Part of a small language model's weights.
Size: 20 layers, width 256, MLP 704 SwiGLU, vocabulary 736, 21.9M parameters.
Architecture: no biases in attention or MLP, untied embeddings, normalized queries and keys.
Training: 1199M tokens, 6267 steps.
Each number is 128 + 24 x the weight over its row's rms, rounded and kept within 0 to 255. Layers, rows and columns count from 0. The size above them is the row's rms in percent of the matrix's.

# layer 15 MLP down (transposed), 704x256, rms 0.406, rows 330-364, columns 128-191
size [100  98  94 104 105 100 100  98  96  93 103  98  96 101 103  96  94 104 100  99  93  98  94  95  97 102 104  98 101 103  96 107 104 104 105]
[[ 82 156  76  74 114  98 119 138 114 130 126 126 193 131  85 159  98 116 123 110 140 135 130 109 103 162 136 142  89 108 119 128 163 130  99 138 104 121 173 124 126 138 127 112 156 132 122 139 114 133 170 113  75 115  91 119 118 124 141 152  85 125 146  95]
 [ 96 147 130  95 105 156 111 144 138 159 137 126 129 135 153 188  92 111 105 108 153 158 131 116 162 109 154 124  79 132 127 168 148 124 143 134 146 130 165 133 132 120 146 114 167 165 132 102 108 145 117 143 122 125 113 132 132 188 115  99 146 125  78 158]
 [128 110 141 131 100 126 137 105 120 129 140 125 134 144 132 110 128 141 125 128 124 161 158 121 102  82  80 125  93 137 137 150 102 136 113 156 133 155 118 108 165 127 101 119 146 135 118 146 152 141 126 130 123  91 157 131 161  87 137 129 102 152  92 123]
 [126 163 145 138 138 118 117 128 152 135  94 127 113 114 146  90 110 126 124 109 136 133 118 116  87 102 118 122 206 115 125 151  95 127 152 126 155 126 127 142 159 162 122 108 140 158 113 154 144 119 153 126 106 122 116 195  97  83 147 149 159 138 142 174]
 [124 126  91 177 138 162 140 117 153 137 100 124 140 139 136 134  99 111 139 100 104  90 150 109 119 144 117 150 167 133 125 165 137 142 114 178 135  75 131 102 107 126  67 116 108 164 111 118 136 101 100 136 141 190 132 127 103  91 149 115 138 191 136 106]
 [ 83 129 133 116 143 117 153 182  87 107 108 144 120 141 120 120 169 121 135 117 157 136 153 119 136 128 117 162 177 148 128 183 137 159 127 128 186 148 101 111 114 122 123  99  86 113 107 136 115 154 163 154 114 131 160 179  99  96 140 114 135  95 140 126]
 [ 83 137 128 138 133  83 120 145 157 118  91 127 100 136 105 112 159 102 119  99 122 125 122 118 172  74 136 104 129 142  71 128 157  98  80 121 141 117 122 106 116 121 171 131 115 111 123 176 126 113 128 114 140 109 105 160 120 188  79 110 117 107 110  67]
 [131 134 173 136 109  99  70 139 114 120 141 104 148 136 120 153 140 118 164  86  93  89 151 128 131 120 152 134 147  80 133 177 133 135 162 124 176 147  70 114 141 172 144 160 104 103  90 125 153 122 121 145 100  91 133 142 155 147 131 135  94 156 143 147]
 [145 105 131 100  91 165 114  92 169 115 133 156 133 121 154 140 115 125 167 168 114 127  98 149 114 102 161 131 131 151 175 106 161  91 126 113 161 129 136 124 146 122 159 149 176 121 126 147 138 143 141 115 117 147 186 117 174 111 130 135 131  80 138  97]
 [158 146 131 115 198 142 105 137  88 154 127 121 115 120 153 150 104 152 115  82 129 140 129 139 113 126 142 130 157 112 104 136 106 123 111 126 130 135  85 121 154 106 111 110 151 133 131 106 130 109 102 156 158 132  92 149 137 147 158  93 166  92  70 148]
 [168 123 142  80  79 176 120 141 146 135 171  73 171 128 126 145 196 142  81 128 145 152 163 123 120  99 118 147 131 142 128  94 167 110 118  99 114 113 140 128 130 114 141 105 172 139 133 133 108 136 150 138 155 114 112  82  76 121 105 102  97 141 117 107]
 [ 93 123  92 157 107 160  86 121 121 109 124  93 130 108 113 158 124  92 125 109 114 150 132 122 120 158 141 126 177 121 113 109 139 130 161 124 132 101 130 149 100 153 180  90 141  71  97 119  94 184 126 116 149 124 143 162 116 132 136 128 149 140 118 147]
 [155  95  84 122 136 122 123 154 125 110 123 100 161 113 127 118 157 128 130 146 152 174 147 113 128 128 105 111 134 125 134 133 105 105 103 101 174 123 175 126 138 109 118 113 110 130  95 158 147 105 140 105 136 125 185 147 149 110  86 183 163 186 146 111]
 [130 124 147 145 149 163 143 125 101 105 124  88 163 150  85 115 127 152 120 131 178  82 144 140 135 131 116 127 109 142 129 177 101 128 117 104  91 118 140  96 157 172 107 114 127  84 137 115 173 144 153  96 158 137 161 136 136 175 142 123 123 127 142 128]
 [162 107 117 130 125 104 120 110 139 115 176 128 110 113 131 120 158 128 139 163 127 115  97 122 144 106 139 145 145 109  96 128 167 151 155 154  85 112 132 165 168 128 148 126 115 100 107  76 115 104 143 120 140 137  92 102  93 111 138  59 144 122 147 106]
 [125 111 156 112 123 110 102 125 133 117 126 139  83 147 144 150 141 122 124 132 102 140 143 150 104 137 133 119 132 118 128 144 110 127 114 129 125 123 141 138 144 124 136 140 138 110 129 171  63 128 100 143 129  75  87 117 101 149 152 132 134 173 160 150]
 [133 179  73 139 142 100 117 145 139 125 122 103 104 153 102 101 137 109 178 167 122 118 132  98  84 161 115 144 124  92 123 111 104 107 107 163 168  94 108 114 128 124  41 125 140 142  81 107 114 145 103 155 166  68  97 123 118 103 107 147 100 143 143 115]
 [131 138 146 117 137 106 122 107 108 120 116 151 103 108 130 181 130 123  94 111 138 156 117 140 109 137  94 140 145 155 141  81 140 153 119  97 126 119 124 115 113 145 127 168 118 124  94 120 149 124 107 123 129 162  81 155 102 124 136 121 136 164 133 141]
 [145 134 139 146 133 111 138 141 135 120  94 144 152 155 119 143 147 116 122  76 160 104 145 126 159 159 155 128 101 134  77 133 142 158 138 107 118 133 129 101 125 188 147 111 122 123 121  70 109 133  96 120 140 113 113 148 149 134 157  95 120 116 105 148]
 [120 117 130  86 128 117 121 148 146  99 147 143 150  91 130 128 108  69 139 144  98  93 105 141 110 133 174 127 130  84 144  73 145 107 171 147 132 112 124 155 105  90 145 102 166 117 105 142 135 138 110 176 167 141  92 141 113 138 132 103 113 141 117 109]
 [131 114 154 120 155 146  98 133 106 146 132 143 121 148 140 105 123 122 129 136 115 157 124 137 128 129 118 152 146 117 135  67  69 161 119 111 129 133 112 146 142 144 171 106 183 150 104  68 158 159 132 107 133  94  97 141 136 156 109 133 103 122 133 133]
 [142 148 113 148 124 123 111 126 136 131 138 142 106 103 147 152 141 121 120 126 124 135 114 134 103 139 108 168 147 127 153 116 134 144 143 160 149 130 106 127 135 123  79 116 125  97 142 165 148  74 105 125 190 149  39 145 101 112 126 119 159 127 157 124]
 [ 88  99 132 152 130 129  95 134 171 101 107 130 132 141  75 106  90  89 142 122 100 127 143 150 120  99 110 155 137 155 146 145 155 159  84 169 121 101 171 146  99 133 146 108 147 138 126  93 105 114 157 138 118 101 147 132 134 142 150 119 158 172 131 125]
 [142 146 148 141 161 146 115 125 121  99 134  70 130 138 117 141  97  99 160  85 134 111 154 125 205 130 113 130 133 144 104 156 120 154  89 108 134 127 119  99 123 157 131 164 133 105  91 158 163 123 108 154 117 128 102 108 145 138  94 157 167 120 130  90]
 [113 140 193 153 115  81 155  85 123 110 121 151 110 177 129 134 107 100 185 124 104 129  98 143  96 140 121 117 138 149 129  85 130 111 157 146 126 105 148 181 144 114 107 123 134 142 106  80 113 164 143 138  99 132 136 102 114 148 103 107  92 130 102 110]
 [130 182 171 177 119 155 144 141 167 161 128 123 144 134 135 141 113  83 118  97 133 120 110 151 129 167 123 139 157  98  93 132 129 140  98 142 172 167 171 123 145 160  87 115 109 104 119  77 182 127 125 133 138 129 149 146 100 149 132 175 147 112  98 131]
 [128 184 162 146 102 143 161 173 165 104 126 177 120 127 104 165 104 115 128  90 149 132 117  74 119 135 137 143 138 112 155 115 148 115 127 125 138 120 156 157 118 120 157 135 103 117 118 140  84 172 125 109 172 123 124 103 145 134 106 147 120 147 135 116]
 [163 138 172 133 117 141  94 165 104 111 154 120 154 109 110 143 102 148 113 159 105 131 171 150 102 105 139 129 102 146 132  93 138 103 105 104 152 175 111 126 141 124 155 150 117 129 103 122 169 178 155 140 116  76 102 126 144  68 196 133 126 134 107 166]
 [182  99 139 123 112 123 140 141 113 126  93 119 127 155 160 137 144 113 151 124 140 152 129 137 114 140 123 132 106 119 147 119 164 121 139 100 122 131 154  73 135 132 106 160  99 125 111 140  87 139 119 116 133 111  91 134  89 157 156 142 104 104  90 135]
 [117 111 155 151 114 141 115 105 152 110 121  88 138  91  67 142 166 122 133 129 104 112  73 139 105 193 129 138 155 129 146 165 143 144 140 116 171 124 138 174 143 117 134 122 140 123 125 105  83 116 153 200 138  86 132 142 102 122 122 101 136 137 144 148]
 [132 142 127 113 124  96 154 163 106 125 146 144 145 123  99 105 118  95 125 145 141 121 112 116 101 156 102 148 115  95 125  96 115 139 133 138 149 126 136 128 114 166  81 170 133 102 140 127  90 183 145 139 131  97 123 154 118 148 129 113  98 118 110 116]
 [127  85 123 154 170  97 151 102 131 106 174 128 153 167 127  88 150 160 107 152 128  81 132 121  98 128 164 158 135 169 157 107 146 167 189  79 208 107 115 106 113 124 128 121 137 125 182 141 119 137 124  94 161 166 140 162  73 133 157 125  96 133 136 141]
 [140 121 147 127  86 116 141 179 141 112 135 140 147 117 173 113  89 165 179 149 142 114 116 140 123 137 159 110 128 146  94 112 134 131 120 151 129 131 158 107 119 124 138 144 108 135 131 109 136 139 109 148 102 125  81 130 137 111 137 125 104 167 126 145]
 [102 140 131 121 135 111 112 151 116 134 138 130 145 156 138  86 161 146 147 119 140 135 134 140 178  98 164  86  82 127 100 109 123 161 129 129 132 115 137 134 143 122 146 117 123 147  88  84 127 192 144 144 173 149 123 171 126 162 138 138 166 118 126 172]
 [128 122 148 169 140 120 118 135 136 138 121 119 104  86 162 115 140 129 124 139 105  80 115 152 123  87 135  77 124  90 107 175  93 157 159 142  71 106 127 146 119  86 128 142 134  90 150 125 135 141 115 134 140 119 148  94 142 142  61 113 147 152 109  93]]
# layer 15 MLP gate, 704x256, rms 0.49, rows 331-365, columns 128-191
size [100  97  99 103  99  95  99 101  93  98  98  94 101 103 102 103 100 104  98 104  97 101  99  97 105  99 100 105  97  96  90 104  99 103 101]
[[ 80 117 139 126 157 158 112 130 114 148 190  88 115 143 156 121 109 100 101 109 178 121 161  94 117 104 105 144 135 128 115 143 137 117 132 113  98 128 118 136 134 141 110 123 155 136 117 123 148 114 120 156 141 182 148 119 145  86 158 145 123 158 162 142]
 [134  89 123 120 113 117 126 123 142 156 138  90 142 151 132 121 156 127 125 164 149 116 143 136  64 141 133 160 117 109 172 135 112 125 118  97 158 150 100 138 111 160 101 102 169 107 155 148 121  69 143 102 128 105 105  99 131 117 131 175 131 129 150 106]
 [146 126  94 127 139  99  66 132 107 110 139 123 143 151 135 132 131 101 124 148 115 125 129 137 174  97 142 124 148  99 133 121  78 100 133 125  96 131 165 115 152 177  90 119 127 159 112 117 161  81 108 104 145  95 139 136 156 149  90 119 101 150 114 161]
 [116 137  68 130 136 184 153 147  97 171 113  78 119 141 106 125 152 136 137 123 147 171 123 123 155 153  99 108 138 126 111 114 133 126 122 136  98 118 133 122 117 122 163 120  89 114 107 100 131 117 113 130 130 126 135 101 136 111 122 128 155 161 151 131]
 [157 153 127  82 121 123 121  98 140 114 167 147 126 152 133 126 140  99  95  92 123 134 135 126 112 145 105 130 135 117 128 140 145 171 120 175 115 118 126 127 136 133 147 114 139 134 143  83 121  84 133 124 123 122  98 159 125 152 121 139 127 140 145 128]
 [113  92 124 143 117 123 147 146 152 130  97 126 128  74 120 138  63 115 125  95 136 136 133 115 112 151 144 112 115 104 126 141 140 149 108 119  97 131 115 152 107 124 148 157  97 168  87 123 124 106 125 139 117 116 159 116 129 150 133 103 103 122 133 109]
 [131 153 103 175 117 121 118  75 133 121 105 126 101 128 151 125 153 162  69  99 110 151 125 165 116  75 121 116 131 147 142 130  98 129 108 122  62 134 104 114 135 158 156  88 126  98  99 115 122 163 117 140 134 120 142 115  88 173 105 109 147 119 150 149]
 [126 109 138  92 118 116 161 126  99 123 117 130 130 132 127 140 141 117 139  87 160 126 110 138 120 114 116 123 131  89 159 108 146 105 137  79 126 135 140 185 135 111 113 172 123 117 119 169 125 119 158 104 136 143 173  77 183 101 138 130 128 142 111 124]
 [150  80 144 155 123 110 104 195 131 119 136  76 140 136  94 143 155 128 122  98 165 127 130 113 142 111 104 129 130 151 116 124 140 103 139 140 151 123 155 133 143 137 129 133 142 115 107 132 130 126 137 128 101 119  85 134 140 102 135 184 170 103 134  98]
 [117 122 106 149  96 113 173 156 138 134 126 129  93 111 130 111 125 100 138 136 129 152 119 166 126 114 157 138  79 119 120 154 133 154 176 101 123 112 159 134 139 141 176 143  94 147 122 132 130 115 139 152 132 158 126 155  53 129  97 102 112 138 129 162]
 [147 111  97 141 110 146 102 112 116 102 147 135  78 141 141 118 129 150 110 131 112  94 145 130 144 133 144 106 149 112  60 135 111 104 121 141 143  98 107 102 121 144 127 134 101 140  88 145 118 109 147 145 133 162 101 113 138 153 152 120 112  95 138 111]
 [137 134 142  93 137 101 140 127 144 141 115 104 151 143 182 102  93 123 130  96 112 136 147 129 126 137 134 120 147 103 119 153 126 133 147 194  94 152 134 120 149 123 118 124 137 136 112 151 124 150  96 142 111 180 116 115 138 126 117 103  91 130 118 156]
 [ 99 123 140 143 120 128  98 118 131 171 149 154 124 118 164 137  96 145  91 128 103 147 172 111 121 113 126 108 134 126  75 113 147 110  77 130 114 117 128 156 131  90 131 108 120 119 117 123 103 105 163 111 105 128 174 127 145 158  95 116 173 143 206 130]
 [ 93 124 114 108 109 137 127 140 101 165 127 131 171 162  99 172 138  91 133 155 169 160 125  80 122 109 117 171 121 131 120  99 143 123 102 103 125 143 156 149 140  96 118 132 139 109  70 101 109 144  99 167 137 137 153 123 133 114 127 142 138  90 109 147]
 [159 102  93 109 128 150 155 102 137 111 137 126 110 104 127 151 128 127 153 111 154 109 158 147 149 135  90  85 110 104 118 112 180 137 113 110 159 124 131 135 136 179 119  98 137 162 171 119 138 144 161 133 138 162 133 109 134 136 161 101 118 138 149 104]
 [130 146  88 118 140 122  65 177 117 102 171 117 111 102 131 118 110 135 168 151 132 101 161 161 144 154 126 170 153 146 118 135  98  85 143 158 156 143 104 151 161 117 124  96 142  84  83 126 154 148 116 105 152 137 148 104 136 131 190 134 142 171  82 157]
 [144 137 115 123 122 138 119 155 174  82 142  84 119 106 162 131 129 134  77 154 118 127 140 136 118 125 105 125  97 129 155 137 109 113 123 145 128 145 131 130 208 109 109  96 111 135 149 123 171 112 109 126 146 102 163 117 146 116 145 115 111  91 110 132]
 [112 113 143 132 116 138 139 110 115 105 115 123  99 129 107 190 140 136 138 156 125 134 140  96 142 178 110 131 128 177 140 112 106 113 131 104 130 135  93 166 131 132 130 114 105 152 152  89 125 162 154 118 124 143 110 131  98  88 132  88 145 119 123 155]
 [122  95 110 168 127 120  99 103 144 140 133 157 143 111 105 107 126 133 131 113 161 107 102 124 132 111 134 105 145 172  91 123 181 139 118  80 137 170 121 127 120 142  89 116 106 130  84  61 154 112  85 141  88 122 129 128 132 124 119 134 101 131 147 124]
 [139  96 164 123 164 119 110 145 105 117 128 121 139 141 157 128 160 118 104 119 166 183 111 110  80 104 141 107 144 133 130 136 117 142 118 116 117 146 101 101 112 148 128 105 121 189 106 126 106 122  74 116 201 136  90 155 129 114 142 137 120 157 138 158]
 [130  98 149 167 143 127 130 157 100 167 132 134  87 116 104 107 135 158 109 143 100 136 141 184 120 149 125 144  80 105 159 142 108 159 114 116 145 127  99 122 124 128  99 127 101 109 126 152 123 105 151  84 155 119 114 159 106 140 137 126 123 132 111 140]
 [120 142  74 114  95  96 139 112 132 153 134 122 154 126 167 148 152 139 112 145 165 107 129 107 129 121 188 136 128 134 130 110 141  88 109 101 102 137 143 185  96 125 159 124 131  95 116  94 145 105  75 163 154 138 122 121 124 137 156 130 163 113 112  67]
 [198 119 120 152 104 144 125  90 119 115  99 127 144 139 126 143 126 140 180 108 116 125 140 170 133  92 105 160 184 115 135 132 123 151 134 162 110 159 111 114 104 108 132 103 129 147 112 140 110 111 126 134 104 123 107 128  69 113 143  93 113 117  90  88]
 [133 132  81 139 118 113 153 119 142 147 127 138 130 140 107 106 134 130 124 146 133 130 124 112 130  81 106 141 173 111 169 148 145 101 136 156 111 149 157 105 116 107 103 142 130 134 113 168 135 124 180  75 146 108 139 104 129 142 145 116 131 123 154 153]
 [145 148 118 101 134 121 101 142 123 125 126 108  96 126 119 115  72 161  83 122 145 170 105 141 114 115 168 152 109 155 131 135 156 108 102  91 122 149 131 136 131 119 129 116  98  95 130 116 164 164 153 100 142  98 105 124 111 118 105 150 121 125 185 171]
 [149 135 125 160 144 132 101 154 154 103 107 105 115 141 120 149 173 105  92 110 109 118 156 143 147 128  99 147 146 138 126 125 115 125 164 153 121 154  99 101 118 127 155 154 140 159 142 100 158 170 124 140 155 115 135 125 139 108 119 124  94 174 122 139]
 [ 91  92 144 140 132 140 114 107 102 105 139 146  94  99 105  96 136 140 161 116 132 175 116 178 101 127 129  99 141 115 110 162 169 106 101 157 132 116 184 127 150 149 152 103 138 158 147  85 151 143  82 133 148 118 143  69  73 118 140 137 137 134 171 136]
 [154 118 116  97 157 141 113 179 148 149 122 166 118 104 148 124 127 150 158 120 152 156 163 146 171 147 181 152 111 114 105  91  84 166 111 127 157 139 125 145 141 138 107 125 119  79 143 133 100 119 167 130  97 135 129  99 139 102 133 179 129  82 102 144]
 [144 110 135 110 147 106 126 126 143 132 108 167 112 150 104  76 162 134  80 174 107 146 154 121  93  73  99 138  84 180 123  92  90 117 109 185 126 119 150 100 157  81 139 156 119 115 104 144 149 133  94 138 109 139 103 145 117 146 121 100 125 115 128 147]
 [127 120 103 115 102 142 120 124 141 155 148 146 104 117 153 113 147 105 107 148 135 135 120 128 117 116 166 173 163  93 103 104 104 125 150 114 146 132 130 148 138 131 139 154 142 144 136 130  98 125 151  72 158 118 146 109 146 172 149 102 115  93 115 140]
 [138 158 104  88 126 125 125 139 148 139 125 167 102 130  96 135 120 107  59 128  89 151 105 149  77 118 118 119 128 156 135 106 126 112 100 160  80 116 116 143 171 141  87 133 113 151 171 109 147 121 111 161  96 121  91 111 152 142 119 166 113 143 117  91]
 [141 113 125 129 125 138 154 147  88 139 126 113 150 128 113  78 101 101 151 142 169  96 131 122 135  70 186 124 132 114 159  92 135 121  95 138 149 129 107 161 102 160 130 152 132  96  95 101 162  97 125 128 116 127 185 114 119  91 145 109 142 139 143 109]
 [120 106 114 147 107 118 139 148  97 152  92 154 118 160 161 107 140 122 138 119 122 127 119 124 109 128 161  84  97 111 116 106  58 121 144 158 134 136 105 180 172 131 118 125 139 122 132 122 171 113 125  89 133 111 101 111 139 148 124  88 168 141 182 141]
 [150 136 102  85 142 128 161 122  76  94 165 150 127 149 106 153 106 122 118 101 120  92 134 133 103 117 125 104 195  81 102 120 109 151 150 125 161 115  83 146 129 124 123 117 120 128 140  89 136  83  71 148  83 142 144 118 122 144 129 162 145 114 108 147]
 [181 130 127 130 149 159 137 109  91 185 115 117 147 144 100 113 149 176  86 120 130  85 118 121 110 165 117 157 132 125 109 127 122 124 116  99 119 154 131 129 170 160 163 131 117 104 103 172 132 114 120 138 103 114 155 166  84 111 161 153 126 132 124 119]]
# layer 15 MLP up, 704x256, rms 0.536, rows 331-365, columns 128-191
size [101  95  98 106  99  95 101  99  94  98  97 102  92 105  96 106 100  97  97  97  92 102  98 101  98 106 101 106  95  95 107  99 101  98 101]
[[119  97 112 107 140 126 168 132 101 109 135 106  92 126 104 114 101 146 160 160 134 115  75  82 112 127 118 156 128 141 108 144  96 152 140 145 127 132  36 170 149 158 117 117 107  77 139 138 106 106 140 102 103 111 145 146 143  90 154 156 163  95 126  64]
 [119 124 148 114 113  89 119  90 113  93 119 103 138 111  68 121 129 154  90  94 132  88 107 133 157 161 134 125 136 115 136 163 128 152 118 143 113  95  83 148 161 143 112 130  87  70  89 119 102 140  84 119 173 128  96 120 138 126 114 157 100 119  84 107]
 [136 136 109 136  92  80  98 131  87 135 120 134 180 119  88 121 135  70 139 161  95 134 105 124  84 109 118 134 126 101 162 128 131 144  88 155 122 141 132 121 101 117 124 161 126 142  72 140 152 123  84 128 114 132 162 121 120 107 143 125 101 164 125 132]
 [136 146 186  94 140  85 117 131 127 155  68 142 172 107 171 125 164 114 136 100 132  92 143 104 135 120 125 160 112 163 173 152 126 112 128 120 157 115 152 119 168  70 105 173 141 141 126 114 132 121 150 123 103 128 109 117 150 113 132 119  97 113 115 102]
 [123 120 113 169 128 136 142  82 156 112 124 100 129 139 144 155 131 125 129 152 129 118 133 128  91 142 137 173 121 113 137  86 134 159 143 111 120 134 150 175 105 132 156 133 132 156 138 121 158 123 131 119 120 139 157 124 108 125 157 101 128 149 130 116]
 [139 105 135  87 173 119  82 135 111 140 107  90 154 122  79 135 164 103 131 138 151 138 153 192 103 138 128  90 138 141 127 133 100 109 116 113 124 132 118 132 119 136 155 151 132 118 151  70 135 147 142 120 120 108 156 122 136 127 137 124 136 104 139 140]
 [151 154 153 172 115 141 130 116 133  91 105 139 113 118 135 133 143 108 124 103 108 106 146 133 145 123 121 129 123 111 133 170 107 124 109 136 141 156 138 114 158 132 169 150  90 111 130 111 186  92 101 166 174 153 157 159  78 135 128 153 110 127 123 108]
 [141 132 136 125  86 156 186 150 123 127 100 132  68 117  91 123 102 118 139 116 175 131 129 155 170 138 130 147 125 163 128 110 133 136 159 122 134 141  93 122 163 123 149  96  61 134 149 109 155 158 124 147 148 151 119 126 155 127 110 165 134 106  88 117]
 [161  65 125 107 104 148 149 117 123 156 101 136  91 147  93 117 110 132 102 107 150 148 170 116 139 145 123 127 117 131  98 111 134 132 138 165  93 152 127 109 160 152 139 135 110 147 166 151 153 124 115 123  72 110 142 133 119 149  96 121 138 148  98 155]
 [140 178 115 118 151 132 146 146 166 152  95 167 129 149  86 125 134 157 135 136 167 130 189 169 136 139 160  98 152 139 134 167 146 122 117 122 133 131  95 135 119  92 137 150 106 142 103 158  82 152  93 142 164 106 166 119  80 152 132  99 133 121 125 159]
 [144 109 143  91 122 125 144 135 156 149 118 121 143 147 142 101 134  98 144 106 118  94  87 178 118 125 120 114 128 139 154 147 194 122 152 107 163 110 117  85 131 142  91  97 114  59 105 124  89 161 127 134 157  99 115 137 128 142 131 109 123 164 127 113]
 [ 81 134 116 129 161 145 102 121 144 127 165 137 124 118 133 110 128 130 133 112 113 160 151 138  94 141 128 104 130 166 135 129 167 137 108 173  97 161  85 120 151  99 106 101 150 135 118  84 130 130 203 136 128 138  78 159 113 114 137 130  99 104  59 116]
 [153 187 126 117 166 117  89  85 157 120 133 100 145  68 146 146 115 102 131 111  93 152 148 117 155 110  88 149 109 121 131 128 194 142 104 132 117 169  84 161 128 101 171  82 127 127 128 137 146  72 124 133 118  89 148 119 122 145 148 136 108 142 129 141]
 [ 86 121  86  67 140 136 140 106 175 119 116 120 164 138 174 130 144 127 132 151 105 100  92 141 190 149 149 123 162 150 123 139 123 128 121 126  98 110 121 109 170 109 139 127 135 167 150 127 123 110 173  94 111  71  99 118 137 142 106 106 150  88 158 122]
 [111  87 133 116 155  96 131 154 148 128 139 115  98 180 110 101 132 209 128 142  91 111 154 122 129 110  71 120 182 146 123 174 131 127 139 102 123 151 121 135 106 143 122 124 190 124 107 138 165 135 134  99 116 132  94 137 145 141  88 135 122 157 133 149]
 [107 124 126  71 158 151 109 118 123 124 150 109 114 140 121 143 134 164 129 185 144 116 111 143 126 130 136 115  92 184 103  95  93 120 135 149 110 112 117 141 142 161 139 128 128  86 179 158 141 129 132 156 126 133 147 145 123 148 125 145 162 135 175 133]
 [125 141  75 121 148 116 116 117 129 134  89 115 118 122  98  99 128 122 157 155 133 136 154 110  96 113 146 102 152 120 136 131 149 132 150  87 121  98  95 168  93 128 124 115 185 148 122 142 129 113  80 110 108  95 132 130  85 129 116  90  76 137 122 135]
 [134 129 140  95 151 107 146 128 129 119 108 131 185 142 113 123  95 135 161 102 133 102  90 119 111 167 171 133 119 116 123 107 109 107 139 116 141 134 168 152 149 131 141 146 163  85 144 174 115 197 124  80 171 121  84  94 136 130 122 163 106 166 110 127]
 [103 119 121  95 147 140 115 122 137 182 152 126 160 110 107  74  87  80 159  76 103 147 105 129  93 115 159 109  83 146 123 147 140 126 162 110 101 112 130 124 137  72 149 116 104 157 143  94 144 176 150 178  74 102 172 107 123 108 157 184 143 194 162 127]
 [101 128 140 125 175 138 140 118 166 146 137  96 115 166 157 122 131 121 159  98 186 120 154 130 130 109 140 154 155 147 118 154 175 159 154 116 140 114 125 105 123 110 107 130 125 177 113 166 110 123 115 122 128  96 136 185 124 169 114 117 141 119 140 129]
 [115 138 120 157 114 125 177  82 148 178 130 124 126 161 163 137 107  98  84 144 147 105 121 121 104 113 159  98  82 108 121 131 124 132 169 113 112 135 148 176 148  99 163 152 149 132 125 103 172 130 114 123 125 124 146 136 111 120 119  75 105 112 139 107]
 [111 156 172 121 138 126  84 163 148  76 121 134  99 125  74 120 114 133 142 137 113  87  88 162 176  99  81 101 101 196 111 151 104 129 138 133 106 150 103 122 109 111 108  84 161 136 145 128 109 108 132 139 121 160 110 119  86 142  95 126 163 105 133  94]
 [112 157 148 153 135 133  84 100 121 114 135 123 159 128 116 134 128 136 136 135 111 132 139 102 129 129  86 131 120 144 130 142 111 133 120 123 134 122 128  74  87 137 131 152 144 158 117 167 108  88 118 180 125 138  97 149 122  85 128 142 155 155 115 119]
 [151 173 156 131 126 133 110  96  95 101 155 130 144 101 121 102 142 115 147  99 128 152 139 144 119 145 134 140 118 137 135 152 135  90  95  78 102 112  78 132 113  90 120 140 132 117  90 101 154 124  87 131 152 110 130 147 148 124  94 146  97 140 114 105]
 [189 109 143 144 161 136 170  89 127 113 142 131 138 152 110 175 103  83 157 129 149 121 116 199 133 160  95 118 156 134 106 136 112 173 111 171 149 114 120 145  82 142 121 136 100 161 137 177 156  51 136 128 121  96 140 133 170 122 149 124 131 129 156 132]
 [133 107 132 171 137 146 114 134 101 122 156 136 137 133 138 101 136 146 126  92 164  95 105 104 108 109 158 124 148 148  99 133 127 130 120 122 176 111 156 133 118 116 127 112 163 131 163 144 153  96 129 112 143 103 121  98 112 120 163 169  68 129 159 152]
 [129  78 125 153 135  67 123 135 139 139  97 145 110  99 100 127 126 150 150 133 132 107 129 141 133  73 121 134  96 119 118 153 132 152 144  95 144 141 132 102 143 163 166 113 134 102 129  96 156  92 170 117 113 140 130 168 129 117  80 129 143 121 101 142]
 [162 151 159  93  98 137 137 126 142 155 116 135 102 107 110 106 179 123  69 145 175 110 117 157 105  81 136  67 159 132 115 105 113 157 125  93 128 142 158 109  91 156 101 152 109 136 107 170 146 135 162 120 130 125  88 145 142 153 125 122  75 103 100 131]
 [127 124 166 134 172 115 109 174 179 114 153  64 126 129 130 115 129 106 125 124 143 105 108 164 126 124 111 126 163 106 130 125 113 128 111 116 120 135 152 155 127 141 146 125 108 125 114 150 144 139 131 107 136 132 100 130 134 115 105 109 110 131 139 107]
 [ 97 147 149 162 144 119 127  81 119 139 149 103 158 114 122 114 143  98 140 168 110 119 107 130 174  79 124  77 110 121 115 144 142 123 154 128 123 132  85 167 106 145 153 108 109 113 107 159 131 113 145 139 117 109 138 100 105 144  88 132 137 137 112 121]
 [100 124  97  80  68 137 117 171 121  97 104 159 152 110 138  86 140 134 117  93 133 118 131 117 123  74 126 122 132 129 110  69 112  72 133 147 129 184 138 158 147 130 117 162 133 115 128 136 133 153 158 165 121 110 146 164 135 116 139 116 103 117 137 108]
 [144 116 124 121  94 109 173 154 122  95 124 123 140 136 133 158 122 102  76 143 147 148 118  99 100 131 141 129 107  90 110 107  99 109  88  99 126 108 104 147 139 131 162 123 153 120  58 154 108 145 131 188 169 140 122 136 118 112 168 164 158 116 142  97]
 [ 97  95 141 117 145 149 108 105 145 137 149 119 112 143  66 114  95 120 121 154  96 129 146  90 131 120 141 143 123 129 137 154 114 107 123 175 152 102 148 153 119  82 165 140  97  68 109 109 104 152 128 122 132 157 110 125 123 119 101 122 137  95 136 113]
 [106 126  95 131 119 127 135 111 130 118 170 100 142 122 114 122 139  99 113  92 122 158 123 125 116 167 159 129  95 100  97  71 135 137 134 144 179 142 108 154 120 160 145  96 101 139 152 130 127 116  81 130 106 121 176 132 147 159 134 105 131 142 211 137]
 [166 138 137 146 112 152 120 139 150 116  88 148 118 130 134 154 108 163 127 152 125 105 124 168 149 167 138 168 123 131 130 111  80  78  99 114  99 130 146 139 192 128 100 132 147 122 127  91 144  99 136 101 174 101 140 121 145 110 100 105  98 142 112 166]]